python train.py --head_dim=64 --norm_place="pre" --tie_embeddings=true --init_std_qkv=0.0517 --init_std_o=0.0642 --decay_fraction=1.0
Each number is 128 + 32 x the weight over its row's rms, rounded and kept within 0 to 255. Layers, rows and columns count from 0. The size above them is the row's rms in percent of the matrix's.

# layer 6 attention value, 128x128, rms 0.0523, rows 109-127, columns 0-127
size [104 105 114 119 118 120 121 124 124 119 101 114 115 123 120 124 110 112 117]
[[ 86 144 115 103 122 130 125 154 171 110 156 173  53 181 167 144 132 170 111 151 162 167  78  88 120 119 104 118 139  81 135 121 146  94 125 129 176 126  62 122 161 141 149  88  84  66 137 109 110  94 167 136 176 105 109 144  87 136 142 125 139  91 130 159 134  85 221 110 123  82 138  81 193 132  66 127 120  96 151  96 100 173  90 151 165  82 108 140 103 112 131 116 105 125 191 112 206 120  93 193 153 158 127 103 113 110 136 164 163 176 160  81 121 104 157 159 138 154 158 142 115 108  86 109 125 124 101 137]
 [111 214 153 193 168 149 128 132 154  99 135 118  64 133 108 110 117  93  78 100 132 197 128 157 172  97 140 130  96 186 168 109 127  87 107  83 156 164 134  91 146 114 100 125 123 123 126 137 118 168 114 154 105 113 170 106 129 160  84 106 174 148  73 121 122  83 109 108 191 110 107 141 147 134 116 122 124  91 151 122 158 114 147 174 168 151 185  64 119 167 140 104 160 158 103  99 112 163 137 140  87 179 145 176  88 120 150  65 133  59  81 117 103 137 141  93 141 111  78 190 138 122  74 152 137 104  77 107]
 [ 73 144  82 128 170  75 108 120 162  98 149 133 123 117 111 156 141 147 163 161 147 184 124  95 112 180 180  62 130 135 146 122 109 161  82 180 138 166 152 174 164 107 144 150 125 122 185 162 134 130 160  69  78  90 111 119 111 130 189 176 115 108 122 112 124 158 153 164 141 120 134 130 140 147  69 155 105 150 134  61  79  98 127  98 107  76 117 138 135  94 117 139 166  75 106 181 152 107 108  93 141 105 142 173 120 218 122 112 159  78 135 113 126 168 146 130 161 153 106 150 112 154 175  86 172  97 202 141]
 [120 118 168  80 219 170  90 123 116 111 103 131 117 111 159 178 168 123 156 136 134 131 146 150 166 140 110 119 178 144  96 192  87  84 114 106 123 143 109  71 146 167 178 130  44 129 116 157 136 108 174 104 147 109 161 117  87 161 158 123  74 180 118 130 104  89 167 112 115 131 105 110 191 153 128 173 156 165 119 112 137 141 183 126  64 127 183  98 108 117 115 133 176 147  83 157 148 124 135  93 122 131 153 109 188  93 135 119 124 163 112 113  99 183 139 152 147 180 144  92 128 151 193 102 112  74  87  84]
 [ 84  76 111 141 130 133  83 182 133 127  74 104 126 145 108 177 141 121 159 123 128 152 158 115 170  58 116 140 132  96 111  81 130 159 145 168 127 132  94  83  78 125 124 174 131  80  87 148 133 119 100  91 119  91 196  96 139  62 127 122 102 122 108 176  88 111 109 104 162 166  99 113 164 115 125  63 129 118  79 179 159  97 112 114 143 178 112 135  87 117 150 124 121 106 195 181 110  73 147 207  93 135 136 182 119 148 121 151 132 178 104 100 124 121 152 160 164 153 137 182 126 138  90 212 147 150 126 154]
 [ 98 145  93 137 124 197 137  57 172 100 121 146  73  87 116  99 128 136  87 163 118 151 140 167  95  62 113 115 139 190 104 103 117  96 124  94 134  86 130 120 151 101 167 136 140 109 188  93 160 144 101  65 151  86 202 103 179  94 115 104 121  95 154 119 166 115 154  69 143 194 148 116 124 124 117 117  92 108  98 104 128 176 134  77 132 153 144 184  85 137 164 180 124 149 165 125 166 111 160 111 116 156 104  99  89 102 138 159  76 169 128  73 126  78 137 153 166  83 110 140 162 123 132 108 167 169 139 162]
 [157 152 142 107 126 111 130  79 115 109 153 124 109  90 158 153 120 108 116 123 160 153 188 125 108 177  78 161 100 115 124 126 103 128 133 145 171 180 105  92  99 133 144 151 118 117 130 142 140 111  68 193 112  87 122  85  68 151 174  75 127 151 134 145 185 113 182 134 116 135 191  97  60 127 113  93  89 144 134 199 116 164  63 128 184 165 170 129 138  93 129 103 114 133 196  78 182 107 153 102 145 204 167 161 144 143 105 207 131 119 156 108 108 116 101 149 114 163 123 117  98 166 164 128 160 155 158 111]
 [159 154 149  76 134 126 144 112 160 112  84 160  92 178 134 103 167 114 148 161 105  67 128  86 158  72 138 122 163 114  83 155  81  85 154 164 130 206 144 126 138 109 105 132 151 137  99 117 116 176 132 118 102 145 134 126 124 131 132 216 113 129 143 131 226 162  92  81 114 119 179 139 119 117 169 128 100 130 174 112 175 116 125 153 114  83 179 150 110 105  53  95 144  92 127 134 155 129 168 113 111 161 115 132 126  88 210 199 144  95 106 103  73 130 132 132  88 148 113 109 126 119  52 118 146 117 155 115]
 [ 90 130 120 183 123  89 157 187 183 133  34 103 135  98 101 119  92 111 143  94  88  75 138 121 121 113 158 140 132 157 123 201 172 129 105  84 126 168 123 145 101 129 148 143 172 121  85 154  94  59 136 122 153 144 154  86 164 117  93 157 186  82  97 118 116 143 186 109  82 126 209 136 114 131 170 132 143 164 171  97  76 161 106 153  96 135 110  97 152  99 155 151  84 162 122 129 106 170 118  74 109  95 134 159 112 158 168  77 159 167 138  59  90 156 156 129 129 116 111 126  90 124 139 162 137 108 144 110]
 [153  87 161 138 181 145 138 171 127 136 119 165  75 131 105 149 146 159 100 132 164 153 153 130 103 127 211 135 130 151 108 159 102 124 126  81 134 130 133 123 157 152 151 157 146 135 128 165  73 124  91 193 116 162 141 109 101 135 124 159 119 101  86 118 118  87 150 157  86 157  72  71  65 173 148 148 123 139 121 167 133 123 152 136 181 198 173 142 132 116 119 154  91  50 138 132 160 113 147 197 144 111 115 150 150 150  60 109 120 170 130 132  96  98 111 135  85 106 120  71  72  68 151 132 200  71 106 168]
 [149 141 164  86 142  99 132 113 140 100  93 109 191 106 125 114 131  88 100 132 174 170 171 121  86  70 110 106 126 158 183 179 149 103 124  97 126 101 113 127 115 138 123 105 134  58 101 144 161  88 122 148 131 143 123 116 125  78 205 158 166 143 134 158 154 147 160  99 152 112  81 119 151 151 153 125 127 125 123  98  65  96 161 194 138  93  51 133  87 150 106 159  96 121  92 149 236 162 132  86 142  94 170 107 117 158 104 169 123 107 155  85 146 127  88 108  84  87 126 120  98 114 118 103 128 121  51  83]
 [ 76 141 164 240 119 102 121 116 135 169 117  96 110 193 119 101 117 137 120  90 120 109 116 155 134 104 128  89 143 132 142 100 153 153 140 120 131 111  96 104 116  94 217 128 115 161  92 126 170 134  48 104 143  95 144 199 133 126 185 154 164 151 162 120 125 104 117 211 124 133 139 174 142 128  93 196  84 108 118 180 175  88 144  97 131 115 116 124 178  86 116 154 110 175 137  90 137  77 121 154 116 156  90 103  89  98 172 165 139 127 128 127 135 189  89  90 124 110 160  94 138 112 112 102 129 114 142  78]
 [ 83 113 108  70  56 133 117  47 150 172  93  97 105 111 182 167 169  79 170 146 143  96 129 128 173 151 114 122 129 140 136 122 199 117 107 141 163 112 136  84 170  77 124 207 125 145 159  72 119 112  96 133 118 156 140 103  85 110 168 150 133 115  81 147 141 141 110 210  87 139  98 170  75 167 120 108  75 135 120 160  80 111 136 112 104 178  91  88 142 151 125  73 168 119 128  84 107 108 129 144 120 146 115  83 134  82  98 118 129 158 151 142 142 115 119 165 112 103 172 105 162 124 126 111 127 207 133 134]
 [129 141 131 114 178 150 120  76 103 182  85 152  93 204 138 166 105 123 139 167 102  77 126 161 112 122 129 123 104 116 122 140 159 153  88  67 166 143 132 165 127 106 142 142 163 120 137 129 108 182 116 184  95 128 155 158  99 139  66 188 119 104 154 179 149 141 149 155 150 111  89 133 179 156 141 137  78 125 173 127 140  80  95 124  96 159 110 100 175 130  54 173 152 153  94  87 101 149 166 159  57 121 148 126 147 196  70 152  89 114  98 142 162  66  93 145 129 146  80 177 156 160 141 158 122 150 136 114]
 [ 74 194 121  97 181 151 130 153 200 201  91 215 136 121 161 121 140 142 149 146 139 116 141 108 125 167 139 121 155  66 158 104 168 127 109 154 148 109 126 176  80 164 209  82 163 125 152 136  54 121 155 137 178 114 125 116 117 106 210 111 131 156 108 140 104 130  75 102 144 123 142 124 105  82  49  95 118  99 124 174 114 132  89 125 129 164 130 145 147  92 125 121 156 158 153 111 103 131 144 119 115 136 142  98 120 125 121 190 156  92 154 156  97 202 154 131 158 137 101 155  83 129 159 158 111 160 157 117]
 [147 104 118 187 104 115 106  90 134 125 136 134 109  93 131 167  92  99  98 113 153 103 110 123 185  84 110  86 128 136 149 141 129 156  98 162 114 124 122  79 122 124  99  88 165  41 110  60 124 203 107 114 114 124 168 163  88 206  80  78 141 105 119  97  94 157 125 148 137 187  69 139 111 138 114 131 135 190  99  77 135 135 132 157 184 130 149  89  95 117 126 178  95 158 159 163 215  89 148 156 194 128 138 129 151 164 138 157 116  89 133 114  58 136 122 102 125 167 123 117 143 144 124 152 170  88 127 123]
 [ 87 138 150 151 110 136  97 125 108 188  97  94 116 115 148 162  92 122  97 107 110  88 195 173 195  86 132 136 190 185 143 108 158 108 181 137 129  41 159 186 137 143 103 104 156 158 155 151 135 171  97 118 111 180 115 131 136 153  86 134 142 134 193 133  83 112  99 129  67 122 175 163 127 165 136 117 102 154 172  90 141 104  96 100 122 153 172 192 111 153 120  74 154 166 109 135  84  83 119 146 141  94 120 113 121 124 154 156  62 131 156 128  70 100 104 177  81 108 123 139 135  83 119 147 163 136 157 105]
 [ 89 131 150 185 104 125 145 109 111 137  92  88 137 121  55 139 176 122 177  94 147 100  94 131 115 123 112 115 150  79 149  35 127 143 146 148  60  95 138 120 110 125 130  97 129 125 183 113 109 163 129  31 111 150  59 145 130 144 208 133 155 166  96 126 193 150 174 167 154 128 133 123 120 131 150 154 164 136 168 104 162 105 132 107 107 141 126 125 126 140 142 118 194 102 176 111 173 146 133 132 140 145  77 212 115 154 138 144 106 100  59 125 104 162 168 113 133 119 100 138 156 122 117 125 169  99  60 142]
 [143 101 135 136  96 121 154 119 104  76 141 161 164 131 134 141 118 159  84 144 103  70  87 115 121 176 109 136 129 132 144 171 107 113 120 126 147 117 169 130  86 118 190  99 114 119  90 120 164 167  95  94 158 115 141 123 129  78 153  98 164  84  83 162 112 151  84 166 145 140 100 166  81 142 106 176 135  78 139 106  85  83 124  76 112 149 189  75 117 180  90 124 204 174  64 195 149  89 129 100 133 173 175 129  98  62 184  81 123 138 158 143 112 136 181 144 179 145 120 118 152  93 118 172 143 127 101 131]]